Part of a small language model's weights: 148M tokens.
Each number is 50 + 10 x the weight over its row's rms, rounded and kept within 0 to 99. Layers, rows and columns count from 0. The size before them is the row's rms in percent of the matrix's.

# layer 6 attention output (transposed), 96x96, rms 0.172, rows 73-95, columns 0-47
107:62 48 43 50 50 55 57 48 46 54 50 65 42 56 61 52 45 42 61 53 39 44 75 50 41 37 47 42 42 45 38 50 42 48 47 59 58 70 50 51 46 43 56 49 57 49 65 67
106:48 43 67 44 36 55 62 48 49 50 36 28 36 47 47 71 41 27 54 50 53 43 60 51 57 37 47 57 48 61 64 53 55 47 49 59 40 40 54 58 42 41 51 37 37 48 69 36
111:59 40 64 45 42 41 66 52 46 36 59 49 62 44 55 45 61 62 54 54 33 69 54 43 60 58 46 41 46 49 55 60 41 56 42 37 42 42 47 54 58 53 50 56 51 51 47 60
104:44 39 56 56 59 59 57 37 64 56 68 54 64 52 51 54 42 25 42 32 58 54 49 64 64 49 64 50 46 60 59 58 58 42 44 47 45 45 51 51 60 43 39 59 60 63 60 34
120:52 43 43 50 53 46 60 49 47 39 46 38 42 48 52 35 52 36 49 65 44 46 52 48 55 52 50 45 54 40 47 56 37 53 62 49 42 43 51 46 42 84 47 63 53 63 48 42
105:38 37 57 33 82 58 55 60 38 61 58 58 45 59 65 56 56 49 40 60 48 48 68 28 52 51 48 60 49 40 53 61 49 46 46 61 67 62 40 69 52 51 73 52 41 52 41 45
118:34 41 67 51 41 20 41 33 61 51 44 45 48 33 60 36 36 48 54 52 50 48 71 65 42 47 55 61 51 45 42 46 62 47 53 51 46 53 38 49 72 51 56 50 54 44 40 39
111:53 51 51 55 40 49 57 38 60 34 46 62 53 47 45 56 55 69 50 57 58 54 59 55 36 55 43 55 55 54 85 70 44 40 50 46 57 47 54 45 49 43 60 49 57 48 63 61
106:40 63 46 48 42 53 36 48 55 54 23 38 45 54 40 53 47 17 61 64 59 61 43 33 43 49 39 78 66 40 60 65 44 56 49 58 52 39 45 43 56 56 63 35 48 47 41 40
101:27 45 49 58 51 59 47 54 53 53 48 33 48 43 46 32 60 41 46 42 67 37 58 57 50 47 35 56 38 48 68 34 50 48 55 50 50 52 26 48 29 15 46 60 52 68 40 53
111:46 25 44 55 55 42 39 58 37 53 33 60 40 57 55 47 53 61 54 52 51 67 49 54 47 57 43 47 41 59 71 57 39 49 38 56 64 60 39 51 55 55 46 41 64 23 45 50
107:46 51 65 66 40 49 58 46 57 36 48 44 31 62 54 49 33 44 40 45 58 51 54 47 52 62 57 68 43 45 58 55 44 44 49 48 53 51 59 47 49 37 46 33 53 49 34 49
104:51 46 55 46 48 43 52 26 36 42 67 30 57 31 48 39 32 43 59 42 50 49 49 42 53 54 45 48 52 38 51 51 31 78 49 41 42 55 57 49 31 67 54 48 41 35 51 44
115:58 46 48 76 59 48 42 46 46 54 29 38 56 54 35 44 27 48 56 54 33 46 69 58 58 59 43 47 50 26 48 53 50 46 46 46 71 57 43 53 49 45 46 50 42 51 41 51
099:51 71 56 48 40 45 52 28 43 47 51 41 52 66 53 52 50 49 51 54 50 64 54 44 36 41 39 26 51 51 70 54 40 41 29 59 24 56 52 50 55 64 41 42 48 34 44 48
119:55 69 40 52 40 56 60 55 42 39 35 52 55 51 56 30 60 46 66 60 50 42 64 49 44 55 43 53 50 62 61 28 54 48 45 39 45 44 45 55 45 41 61 52 52 27 30 36
097:46 53 37 72 51 62 48 41 31 60 68 62 40 52 54 47 42 64 60 36 50 56 54 47 40 55 56 66 60 48 39 58 51 40 58 53 37 63 53 51 37 44 49 51 56 49 61 37
104:58 49 65 41 47 33 40 60 51 67 43 67 50 43 44 50 55 54 40 63 43 37 60 58 67 68 22 51 48 56 51 56 57 61 52 69 39 61 59 46 50 54 55 52 62 43 55 50
102:58 47 48 51 61 52 52 51 64 55 39 52 40 54 49 42 53 64 44 63 71 38 31 60 42 61 68 45 44 47 66 40 43 58 55 58 45 57 51 51 58 49 54 41 50 66 50 51
112:51 43 58 42 45 44 45 43 45 59 66 53 44 31 44 77 59 41 46 37 48 61 56 43 41 31 55 52 56 46 46 35 30 58 44 55 35 36 48 61 42 64 40 45 62 47 39 50
108:45 58 53 61 37 53 34 51 54 50 26 52 58 35 53 58 49 52 51 41 57 44 57 37 53 52 58 55 36 52 53 48 37 37 47 35 49 42 67 58 47 65 23 69 68 53 57 65
103:58 71 50 43 37 44 51 37 59 58 40 53 42 50 44 39 51 41 41 50 44 48 40 42 50 63 56 38 71 61 47 42 51 48 55 69 50 36 39 55 50 69 51 62 48 63 57 53
111:48 54 43 60 49 36 46 53 30 47 62 65 43 42 50 48 61 46 54 39 42 41 57 54 52 58 46 51 52 52 43 59 54 34 39 59 44 47 51 71 39 52 39 61 45 44 52 40
# layer 6 attention value, 96x96, rms 0.182, rows 74-95, columns 0-47
124:52 44 50 47 34 52 31 70 56 58 72 51 59 42 45 55 28 46 46 43 53 61 67 41 54 55 52 48 53 56 55 69 61 47 45 52 46 40 57 60 47 41 46 50 57 57 56 44
127:55 53 57 57 51 55 48 55 64 49 51 47 51 37 45 70 49 73 55 51 55 43 16 41 43 59 48 48 55 41 59 50 44 38 51 43 74 66 52 48 50 52 48 32 48 31 47 42
119:59 52 72 49 53 57 43 35 67 69 67 33 55 48 28 49 36 48 42 56 54 63 49 52 62 40 61 26 45 42 43 56 56 36 45 49 57 55 44 66 60 38 53 46 40 48 55 54
130:35 39 44 43 48 48 53 40 39 66 60 56 59 69 60 51 43 34 47 43 59 45 52 60 27 63 62 55 43 69 59 54 63 50 71 37 59 63 58 43 35 37 44 65 55 44 55 42
118:37 40 51 34 54 51 56 52 45 42 40 55 40 62 55 63 59 42 49 28 62 57 58 73 45 54 50 41 44 28 42 42 58 56 42 45 29 42 49 64 47 37 60 45 63 52 50 39
130:65 47 62 55 56 36 38 46 52 52 65 44 44 65 29 50 56 48 58 34 53 57 57 57 67 47 45 58 61 51 40 56 47 41 45 57 48 54 62 50 42 42 63 36 32 48 48 71
130:42 38 48 47 31 56 39 42 57 75 30 47 45 53 50 59 61 61 48 54 42 55 49 53 45 67 44 45 47 46 65 27 43 68 51 58 63 53 70 39 47 42 74 41 38 57 53 49
125:60 51 48 53 44 39 28 66 40 50 39 61 66 44 42 39 63 17 23 53 61 49 56 42 36 62 51 59 60 43 50 58 32 55 52 50 44 54 45 67 52 44 62 45 63 52 50 68
113:51 62 48 51 33 40 42 48 59 36 53 38 56 28 59 35 34 54 39 44 55 45 55 52 55 57 48 37 57 32 54 43 49 36 50 48 45 53 46 47 47 45 44 61 36 54 25 44
127:57 62 60 46 45 53 50 48 45 39 37 67 59 36 50 45 56 47 36 54 56 48 53 50 48 59 46 34 55 46 55 34 40 56 63 54 47 43 63 36 67 60 59 41 52 41 66 50
123:57 41 50 42 40 44 25 38 71 49 33 56 34 56 39 54 49 65 45 29 46 54 51 55 62 54 45 53 36 44 70 59 24 57 61 41 58 54 41 46 52 60 51 35 60 71 58 59
118:46 44 61 49 58 61 48 62 39 37 69 52 39 44 39 58 41 59 44 48 34 48 56 48 57 52 48 49 54 43 42 56 46 61 65 35 66 55 60 34 34 50 55 62 51 65 45 51
126:62 39 52 62 34 46 51 49 38 43 43 36 58 62 37 49 46 46 30 62 47 45 57 68 53 56 30 51 29 56 57 60 58 68 39 58 42 53 60 45 44 32 45 58 53 67 45 68
111:50 57 67 65 62 66 41 52 47 48 57 74 69 52 51 52 49 62 57 64 55 57 53 46 41 45 65 49 56 49 50 58 48 42 48 45 55 31 60 55 35 47 34 42 39 39 66 47
137:33 60 52 47 57 44 42 45 54 49 39 52 45 48 43 38 56 57 43 54 53 41 54 34 51 75 27 48 56 64 74 37 42 33 46 34 50 44 68 49 56 66 35 44 42 53 42 61
110:51 50 65 59 59 70 45 46 49 49 49 45 52 52 41 44 46 60 47 33 43 36 51 58 58 38 55 35 42 59 44 56 58 52 51 56 46 47 52 40 36 48 66 51 38 44 64 47
113:57 38 52 44 48 59 34 63 38 52 38 56 51 53 49 77 46 43 66 28 62 56 49 52 46 29 42 57 32 52 51 39 49 53 44 62 62 65 69 49 63 50 38 54 51 33 58 42
105:60 44 59 55 65 38 44 55 54 44 54 50 57 65 70 55 49 36 54 54 64 43 51 57 40 43 48 37 61 34 77 49 47 53 48 49 53 58 49 31 66 61 71 43 53 51 42 36
123:56 38 65 79 38 43 55 50 36 50 56 67 53 43 47 50 37 64 69 52 54 51 47 28 50 24 66 56 58 48 42 47 46 45 61 43 48 38 54 49 49 65 42 58 43 52 55 59
122:58 42 36 70 57 54 45 61 61 39 33 51 58 56 51 29 45 52 63 62 36 54 35 43 47 71 49 39 42 57 51 50 53 49 44 53 46 68 54 72 48 41 41 54 54 63 67 50
118:46 45 60 61 60 44 56 59 67 60 55 40 46 44 55 61 36 40 66 66 57 37 44 50 51 48 62 49 58 73 46 48 70 56 47 43 46 47 63 64 55 36 59 57 40 65 54 34
128:46 56 50 59 40 53 40 49 46 42 38 51 48 49 30 46 62 46 54 59 42 49 51 50 53 46 45 62 36 31 55 48 48 49 62 64 62 59 57 62 42 62 38 51 54 52 42 49
# layer 6 MLP gate, 256x96, rms 0.148, rows 0-33, columns 0-47
110:59 45 56 58 48 43 50 40 49 44 20 46 66 40 51 40 32 61 54 48 49 44 56 42 52 43 55 63 39 46 53 53 44 45 62 50 38 40 41 67 72 40 56 44 40 44 48 44
098:60 55 34 51 59 28 49 46 34 56 56 69 61 41 42 62 37 58 48 40 44 32 46 46 40 53 52 57 57 56 51 44 35 59 54 41 46 44 70 51 54 56 60 45 60 44 49 78
098:40 57 49 39 48 44 54 58 63 53 46 45 42 64 38 63 59 34 50 36 60 45 42 54 52 56 38 56 42 70 52 56 59 41 48 53 46 64 53 61 35 46 53 37 54 66 51 49
096:36 54 49 68 41 53 35 42 64 62 70 58 51 56 47 65 51 41 36 58 47 47 49 52 61 70 33 43 50 33 48 47 54 53 42 64 30 45 43 72 31 42 59 63 58 76 56 68
098:40 41 38 54 39 34 52 46 51 39 61 48 34 58 64 66 28 70 67 43 57 60 45 70 51 51 38 48 43 52 37 62 53 61 27 51 59 53 47 52 50 54 48 44 54 55 46 46
096:50 57 49 48 45 51 52 42 61 49 43 60 44 25 61 47 55 60 64 50 59 28 76 30 47 51 35 69 36 60 48 58 60 51 39 46 43 45 31 59 56 46 38 54 40 68 38 36
099:66 60 44 49 55 60 47 47 54 29 42 47 45 29 50 41 39 63 37 53 36 63 46 54 37 51 68 62 44 47 60 75 51 38 46 53 57 23 39 47 70 39 55 58 57 55 59 44
097:56 58 59 43 53 61 53 53 59 57 38 46 61 48 54 54 24 44 49 46 37 70 55 47 39 54 51 51 41 37 50 42 64 54 26 49 53 38 50 52 56 55 54 62 58 37 60 34
097:46 58 32 51 55 44 46 24 56 37 55 50 59 48 48 69 62 50 65 75 47 62 47 35 42 58 48 36 47 57 63 53 53 36 50 33 42 46 59 44 57 45 49 60 55 66 44 59
089:50 35 56 41 53 29 53 43 32 46 32 42 46 57 34 67 64 36 64 69 53 59 34 33 59 70 69 46 51 66 52 60 41 50 58 67 56 36 47 47 42 53 51 57 52 47 45 49
104:40 58 57 45 41 47 40 53 47 48 51 52 48 57 24 53 47 55 37 45 46 37 44 52 56 38 61 51 42 77 55 44 49 38 53 52 46 41 63 54 46 71 34 55 46 48 53 48
096:47 61 50 53 64 42 59 40 48 48 58 52 48 52 54 66 44 29 51 53 72 51 37 51 58 59 57 63 50 35 45 58 49 42 50 53 58 44 41 34 51 48 66 32 61 52 63 62
107:45 46 62 50 64 63 41 38 59 33 56 60 46 50 60 43 44 58 42 54 50 74 58 60 69 62 47 38 47 49 39 53 60 44 53 58 50 28 56 48 58 52 38 62 49 33 60 54
104:55 50 67 59 72 66 47 55 54 41 42 39 44 45 47 56 50 37 36 55 38 37 42 21 55 39 36 43 22 54 45 52 66 42 73 48 49 54 59 47 44 55 59 46 62 56 59 56
105:64 53 50 54 71 38 64 47 52 47 52 53 39 43 46 59 50 53 52 42 43 54 55 39 62 25 48 63 34 46 65 53 33 46 48 63 41 49 69 60 54 40 48 53 45 48 36 49
108:37 70 44 44 54 48 74 47 62 52 43 33 42 36 58 41 30 63 45 50 50 57 49 52 43 50 51 66 48 48 48 57 55 50 58 78 53 57 27 48 62 47 25 58 74 39 47 53
105:45 54 43 48 39 54 60 53 59 56 35 40 40 56 64 41 37 43 57 44 51 49 38 55 57 33 39 64 47 48 70 63 48 51 54 56 41 58 52 56 58 45 66 64 52 60 64 39
104:47 43 42 36 59 61 48 63 51 37 46 36 39 47 23 56 49 44 54 51 62 47 49 55 44 48 51 51 48 63 44 56 58 59 33 65 45 64 51 59 51 58 50 70 41 67 50 40
096:56 51 46 46 55 64 66 63 37 47 57 39 53 54 50 53 24 50 59 56 43 38 37 55 55 43 43 57 63 60 54 46 45 47 62 46 51 64 43 38 43 52 67 44 55 56 76 56
098:60 54 58 64 72 59 54 54 41 55 60 44 50 44 48 73 71 43 48 52 58 62 52 59 67 65 59 45 59 60 52 63 48 36 65 48 39 28 46 41 51 66 50 54 56 67 41 39
113:45 51 44 39 59 45 59 38 50 26 38 58 47 60 52 44 30 62 54 49 37 39 47 54 40 60 47 30 31 60 57 54 48 53 32 61 36 56 62 54 49 48 45 52 55 22 46 48
099:51 47 60 63 42 58 49 33 40 40 37 38 40 37 49 58 54 61 44 53 75 33 48 35 38 49 51 78 55 59 59 55 65 54 54 36 50 52 47 48 54 42 32 54 53 58 52 48
092:31 58 50 65 42 45 68 51 57 47 65 30 50 51 62 38 22 52 42 65 43 60 55 39 72 64 32 33 57 45 46 42 27 51 60 41 41 56 45 52 52 42 37 54 44 49 52 54
077:44 48 44 54 43 55 57 43 43 43 28 57 48 45 58 61 47 46 37 62 47 56 44 54 59 57 48 50 62 58 71 33 44 47 49 49 52 42 44 42 51 42 45 47 43 56 55 51
097:33 60 44 51 63 40 57 43 53 52 61 40 40 42 57 64 42 39 63 45 54 63 66 42 64 51 51 49 42 52 55 45 43 39 47 45 42 54 41 51 47 43 40 40 29 61 34 57
098:37 40 70 58 44 39 59 41 39 44 44 44 50 39 60 65 48 54 41 60 43 45 39 57 45 39 44 57 38 56 61 39 49 41 49 50 35 63 47 61 55 43 26 48 49 56 43 61
097:65 50 47 46 43 57 47 59 52 57 48 54 33 57 78 59 51 56 66 47 35 34 36 45 54 54 38 39 37 59 67 47 51 44 52 54 51 62 48 67 52 48 39 39 53 45 49 75
101:32 67 40 37 42 41 66 47 53 37 59 42 46 33 60 51 43 50 31 53 64 67 49 49 33 40 44 74 59 49 40 55 60 41 48 39 59 42 47 36 72 55 32 44 58 61 57 33
088:42 62 36 57 39 62 41 33 55 59 21 46 58 52 35 45 41 62 58 53 42 43 32 36 60 53 49 61 49 47 61 46 40 28 65 49 59 68 52 43 55 58 44 44 57 54 47 56
102:60 54 60 37 45 52 55 47 77 46 58 63 48 45 45 42 43 62 37 54 58 41 65 50 50 58 57 59 48 66 70 61 60 60 52 49 39 54 40 61 50 49 60 54 36 39 43 48
104:47 62 52 42 38 58 41 65 53 51 57 47 33 62 54 56 62 55 41 54 58 56 51 54 60 60 37 40 38 42 58 49 47 45 48 52 51 50 46 68 48 56 49 50 66 64 45 73
101:51 47 54 44 40 51 44 53 68 39 42 54 52 70 53 49 43 56 34 48 37 50 45 59 52 55 45 48 42 59 61 47 55 42 55 67 55 55 42 43 65 60 60 58 58 62 36 39
111:49 52 46 55 40 31 46 57 32 47 53 49 57 56 33 60 48 66 49 53 50 60 49 35 37 73 43 60 28 62 48 67 53 31 48 46 53 55 67 50 56 27 60 36 50 51 44 38
105:37 41 44 63 54 67 36 32 73 56 52 46 61 68 62 46 47 53 56 46 55 46 53 52 57 57 38 26 36 49 59 46 43 38 58 36 47 40 37 33 70 54 59 33 60 45 46 50
# layer 6 MLP up, 256x96, rms 0.155, rows 0-32, columns 0-47
106:50 36 51 68 45 39 61 50 43 55 37 47 43 65 43 65 53 74 39 57 65 44 41 52 46 52 43 41 36 56 41 53 43 56 45 53 56 65 48 49 49 55 54 66 45 58 43 60
086:45 60 52 53 50 43 56 59 60 53 64 33 54 38 39 55 39 44 36 29 48 52 52 73 53 48 56 60 59 58 42 50 61 52 50 74 38 52 53 52 38 30 52 47 24 53 60 48
103:48 51 77 57 41 61 50 58 59 75 61 47 43 45 35 49 43 52 57 45 57 35 44 60 61 53 49 50 51 39 67 47 63 36 68 50 54 60 58 47 42 59 50 52 56 53 35 54
097:56 51 38 52 37 56 43 35 51 64 45 52 47 36 42 30 49 43 51 34 35 57 65 42 40 60 46 41 53 47 54 52 61 48 45 49 39 32 41 53 38 29 35 67 40 37 38 49
096:71 55 51 36 27 49 39 57 49 60 61 48 48 69 35 73 62 53 37 58 47 47 36 52 65 61 37 44 54 56 80 42 41 54 59 65 55 52 45 55 60 38 44 41 59 53 42 74
100:62 49 39 57 59 40 43 51 54 39 42 48 37 69 58 49 37 40 48 32 83 49 46 62 47 51 56 69 46 37 55 66 51 39 30 56 35 36 58 49 51 34 51 57 52 61 69 49
093:56 44 45 55 42 45 28 31 44 40 49 46 42 49 58 24 49 46 58 47 57 49 48 49 34 60 58 39 49 43 60 52 57 55 35 44 33 60 43 41 56 45 52 63 59 59 42 40
097:41 58 63 47 58 48 50 50 46 62 43 48 64 33 51 40 50 65 38 48 47 50 57 72 14 53 39 46 45 42 40 37 57 53 49 39 64 51 47 44 43 68 50 54 51 53 42 45
097:49 48 38 42 65 32 43 40 51 61 53 53 61 60 67 72 44 51 55 57 51 39 43 55 45 54 40 59 52 55 32 60 45 46 47 39 48 51 39 49 50 56 59 39 45 63 59 43
070:58 52 56 51 51 47 39 42 34 40 48 48 30 28 48 49 51 48 57 48 61 46 50 33 75 43 48 63 52 48 60 33 44 44 54 46 54 32 49 39 58 40 41 45 47 62 41 46
114:55 31 68 55 55 53 52 57 40 56 42 55 52 32 50 65 50 32 32 61 46 50 29 65 49 59 44 61 40 46 47 50 44 60 45 70 30 39 57 42 52 58 62 67 61 50 63 46
090:45 46 57 46 65 47 54 57 34 61 56 43 38 58 45 40 40 55 53 59 65 51 40 34 40 54 58 52 39 43 44 53 43 61 52 38 51 56 48 68 32 51 41 48 58 53 46 50
109:33 44 64 60 53 48 58 18 42 53 57 57 46 53 48 48 61 68 66 67 47 38 61 47 55 51 55 47 47 56 42 52 46 60 46 43 54 62 45 54 45 55 63 39 46 57 47 54
100:50 46 68 54 42 42 59 59 45 39 49 64 38 41 52 44 53 49 42 66 44 63 43 38 56 45 53 58 45 53 61 55 45 37 52 66 41 39 53 49 27 48 49 47 48 50 38 51
106:55 60 71 45 65 47 46 52 38 45 43 46 63 49 41 58 58 51 45 33 46 48 42 52 69 56 37 44 46 49 52 63 46 51 49 52 55 49 39 60 55 60 76 44 42 59 60 50
113:59 56 44 51 40 36 62 41 58 49 51 42 28 55 65 54 50 56 60 29 42 56 32 66 51 51 49 69 41 54 30 50 47 57 47 65 63 59 28 31 46 50 50 37 51 45 56 56
098:49 49 69 72 61 57 43 55 73 43 42 56 50 55 40 53 39 53 33 34 42 28 47 47 50 46 46 50 30 47 56 57 49 49 57 41 57 75 47 56 72 31 71 41 47 59 55 63
093:34 57 44 44 53 40 52 69 48 45 58 46 51 70 29 59 50 50 73 44 47 45 45 37 52 66 49 31 42 45 45 50 41 45 32 46 46 67 45 58 58 66 48 37 65 58 44 51
089:57 56 44 57 42 50 49 46 39 52 51 56 73 52 45 44 54 32 56 64 48 66 52 44 48 33 41 47 37 69 67 40 45 48 58 75 32 52 54 50 57 63 64 50 48 54 40 65
092:48 50 42 55 35 44 37 54 45 47 21 65 51 43 58 54 43 59 42 57 48 58 58 45 38 52 40 71 35 55 62 35 56 45 53 18 63 52 62 62 32 40 42 52 57 50 44 50
113:44 53 46 48 59 43 52 54 53 56 52 22 61 53 46 53 57 50 27 40 55 67 45 46 48 46 44 43 56 37 42 58 64 44 63 35 55 50 68 44 50 34 47 43 59 46 51 62
103:67 47 59 65 45 57 33 56 59 48 67 25 50 44 58 52 48 36 60 28 60 51 65 45 53 55 48 43 49 65 61 49 35 47 57 51 48 45 65 48 46 42 53 68 35 34 64 21
101:46 58 55 34 55 49 61 47 43 60 73 44 32 43 55 34 51 56 49 66 49 80 52 51 59 39 45 53 56 40 56 37 50 62 53 45 48 53 56 51 57 35 48 53 48 46 59 44
089:43 57 65 63 53 37 65 49 41 45 40 49 47 46 52 39 68 63 60 58 62 48 43 36 37 68 40 46 63 54 53 48 31 46 47 54 63 41 43 51 54 47 46 60 60 27 39 57
107:41 58 29 67 65 63 55 50 26 44 48 31 50 47 57 58 39 44 48 53 55 55 56 52 39 55 60 50 58 45 45 61 49 41 40 31 36 38 36 39 54 64 50 58 53 64 56 55
091:75 56 46 58 52 58 46 52 54 58 65 30 54 60 45 49 43 58 56 55 46 61 35 48 40 46 48 52 45 56 46 47 64 46 41 51 60 59 40 48 69 68 77 66 41 42 62 47
098:46 52 44 52 44 35 44 58 57 46 49 40 54 42 47 57 57 51 57 64 50 37 54 57 39 38 52 52 48 56 70 49 45 59 54 60 60 51 56 38 39 42 48 58 58 57 30 51
096:49 57 48 34 52 58 51 43 59 35 53 59 55 59 37 51 37 54 57 41 63 56 39 54 44 50 37 48 49 71 39 41 54 59 39 35 40 52 49 57 40 59 48 55 69 56 51 31
097:44 48 63 37 36 63 45 44 49 60 60 43 42 53 54 35 50 38 65 31 52 56 64 67 60 40 41 66 64 53 56 38 57 58 39 47 49 62 37 51 41 41 66 59 48 44 52 66
107:53 48 48 52 40 56 45 44 60 36 50 51 53 55 45 58 38 36 65 49 46 42 69 48 41 59 48 47 44 85 42 56 53 50 54 57 46 70 60 57 35 58 38 50 37 53 56 46
104:67 64 56 44 59 57 60 58 35 57 57 50 62 54 42 46 46 49 34 44 66 53 77 46 33 51 36 52 53 34 41 61 41 44 51 64 50 47 52 40 55 50 35 51 53 59 43 27
103:43 56 58 47 54 54 48 39 50 56 44 66 29 50 27 53 49 34 54 29 61 35 48 52 49 53 25 52 47 59 48 59 51 54 50 44 44 59 46 47 50 46 51 47 47 41 69 33
100:50 46 45 76 46 72 52 64 58 47 40 51 50 43 47 35 51 61 47 63 32 58 42 64 43 45 37 52 55 46 52 47 49 41 48 37 56 36 37 29 33 56 64 50 53 52 55 29
# layer 6 MLP down (transposed), 256x96, rms 0.15, rows 0-32, columns 0-47
111:61 38 52 41 43 50 51 69 61 46 67 49 62 35 48 81 54 47 55 49 61 31 52 52 41 53 60 34 37 38 45 50 57 50 69 45 47 62 24 44 58 48 58 57 47 36 44 62
088:33 68 62 46 51 46 54 32 38 58 51 38 50 68 62 50 67 49 47 75 49 60 51 57 55 46 44 46 53 57 53 43 46 53 42 53 49 53 44 52 59 64 52 51 53 50 31 46
099:58 47 52 43 47 60 34 65 48 65 50 55 44 64 39 55 61 37 51 45 47 39 53 47 49 54 46 37 53 52 51 57 58 39 44 41 61 46 46 40 44 54 49 44 65 45 57 49
089:55 66 64 38 43 29 48 49 55 36 54 48 56 34 57 48 64 59 32 50 59 48 61 42 42 50 73 59 54 39 53 41 19 56 62 46 53 48 63 55 57 55 49 37 51 53 49 50
102:37 50 59 62 50 38 47 61 38 59 47 52 34 58 21 38 47 50 49 35 51 47 44 58 61 69 39 45 50 35 38 47 51 62 54 48 34 50 45 38 55 51 50 52 51 59 55 46
105:50 59 34 50 58 30 40 56 48 57 59 61 63 44 49 49 67 51 58 50 54 60 35 56 53 57 60 58 39 53 50 38 68 39 39 60 58 31 49 59 44 49 36 48 57 45 44 49
099:62 65 53 63 58 64 50 50 66 49 36 37 42 43 60 54 60 58 37 39 56 40 60 58 49 38 43 41 49 38 52 50 52 65 38 51 56 48 39 52 74 48 35 48 41 45 55 45
099:55 48 36 50 61 31 53 63 40 46 51 64 40 43 41 47 46 36 58 52 51 49 60 26 46 52 41 37 43 57 57 52 53 46 54 35 44 45 47 57 51 33 59 63 60 62 45 61
099:60 42 46 43 61 61 35 59 68 56 43 44 45 54 68 47 49 44 42 53 35 48 59 43 39 33 63 31 51 60 60 57 32 57 57 41 42 62 39 64 43 54 46 49 49 53 54 50
084:45 56 62 44 58 53 48 59 53 45 50 51 55 49 56 39 55 79 39 29 54 49 67 60 49 46 56 56 50 62 46 36 69 52 52 58 57 54 56 45 52 55 41 64 30 44 68 50
102:59 51 58 49 50 42 39 42 46 53 69 47 48 52 41 58 67 61 56 44 65 36 59 40 46 60 56 44 64 52 45 28 59 39 48 57 61 64 56 53 59 25 28 68 46 50 48 48
096:55 47 55 53 44 54 68 43 51 52 64 51 67 41 51 57 76 42 58 47 64 51 61 59 52 54 56 41 56 42 50 48 68 51 47 50 47 54 46 48 49 35 57 49 40 49 65 46
101:53 41 45 45 58 51 68 61 46 39 48 45 55 54 40 39 62 38 41 56 54 40 45 63 54 40 55 44 48 55 62 44 50 52 63 50 61 47 56 45 56 48 42 39 62 52 69 40
100:52 49 60 45 51 44 60 39 45 42 52 75 55 56 64 58 44 28 44 66 43 45 49 51 55 62 46 54 38 52 51 53 53 47 51 61 59 44 61 33 34 48 43 34 48 65 41 60
105:39 51 39 46 41 45 49 58 39 58 43 42 44 54 66 64 47 50 60 55 48 45 36 70 59 59 40 49 50 60 58 37 57 63 60 64 50 49 54 43 44 54 58 39 43 44 63 53
108:33 56 57 58 60 52 41 59 51 45 52 42 39 72 60 61 50 63 56 55 44 55 36 33 62 39 49 54 54 53 39 30 46 50 55 45 53 50 55 59 30 71 67 61 64 57 57 38
095:54 47 51 36 31 38 60 46 44 34 30 33 57 43 56 38 53 50 59 53 47 52 39 48 48 48 67 48 57 67 48 63 56 48 48 66 38 48 60 55 56 47 37 39 55 65 48 60
097:41 53 39 71 56 44 44 44 45 58 76 45 43 57 39 53 55 51 54 64 50 57 46 55 25 55 63 39 72 54 53 86 58 54 51 51 53 77 50 61 56 42 45 47 55 40 47 40
091:59 54 56 64 47 64 55 63 41 55 52 60 56 43 42 52 41 44 46 58 63 40 47 55 46 67 66 68 51 44 48 63 48 43 55 44 53 50 36 57 54 42 51 56 54 53 41 29
091:56 54 46 40 36 50 45 55 51 41 30 41 46 52 52 48 58 47 59 56 44 44 48 43 37 75 51 58 51 57 54 56 49 62 35 51 47 62 59 52 56 41 54 55 44 30 46 63
116:52 40 50 41 37 53 42 38 47 49 60 54 43 58 31 59 31 35 47 52 56 47 44 43 54 25 44 44 46 56 47 47 49 46 46 59 56 55 43 51 58 43 44 49 48 40 53 34
106:46 48 39 51 48 59 49 72 64 22 58 59 48 59 46 60 53 33 64 39 52 55 51 49 50 52 57 52 39 64 57 50 49 58 69 38 49 50 44 53 43 68 62 51 45 42 54 52
104:61 36 51 30 56 57 49 44 46 66 36 51 76 46 53 50 37 54 57 28 72 56 54 60 48 62 68 55 55 54 64 60 59 51 33 36 67 41 68 45 68 49 48 54 48 44 58 57
085:67 39 58 42 45 72 49 66 68 63 40 53 58 42 58 52 31 38 39 53 50 45 52 50 74 42 61 45 35 73 52 58 52 62 58 37 43 57 45 60 47 41 54 42 41 53 55 53
104:51 65 47 60 34 54 55 47 36 40 54 68 51 56 45 47 43 57 54 45 46 44 46 48 52 46 72 63 37 50 39 59 51 45 56 55 41 50 38 55 42 52 48 46 39 38 55 73
097:48 42 51 47 52 51 41 33 32 54 42 61 37 56 66 42 46 49 56 60 61 51 36 55 39 49 48 44 36 55 59 43 38 52 57 42 43 42 34 56 63 34 26 51 49 67 56 58
097:63 33 66 63 53 54 53 61 46 54 37 26 47 47 46 37 45 41 67 56 58 61 47 45 58 65 65 48 70 48 52 70 52 48 41 60 50 39 58 63 34 59 45 53 50 52 47 52
097:45 47 48 40 44 60 42 43 47 50 53 46 46 53 45 49 60 36 58 40 50 50 51 63 66 43 59 41 53 45 39 46 38 39 36 56 48 49 48 72 55 64 43 52 44 73 58 66
096:56 80 46 66 64 67 51 52 62 62 41 42 60 48 46 36 37 45 48 59 70 44 60 50 62 54 58 47 68 50 60 68 52 44 44 47 50 67 46 54 42 59 53 68 51 36 51 57
104:42 45 47 55 36 56 52 53 47 39 60 68 50 75 54 44 42 45 44 53 57 49 47 61 53 54 48 48 48 41 50 43 55 65 52 46 33 48 50 46 45 59 59 57 58 53 50 50
099:48 48 48 52 43 56 36 36 52 56 52 21 40 32 50 74 68 57 42 52 45 35 51 49 46 54 44 55 52 53 47 27 69 50 47 46 46 52 62 43 42 53 43 69 43 63 48 51
105:52 37 60 48 47 52 60 60 66 53 49 54 53 44 43 53 46 71 51 46 48 46 39 63 52 53 47 44 60 48 41 70 63 48 40 62 52 40 53 45 33 55 52 15 48 40 47 47
103:50 56 65 41 40 47 32 50 41 44 26 49 42 61 51 54 27 57 41 58 35 61 47 32 48 63 51 47 38 51 65 62 49 50 45 36 41 56 47 62 61 45 56 67 53 56 46 32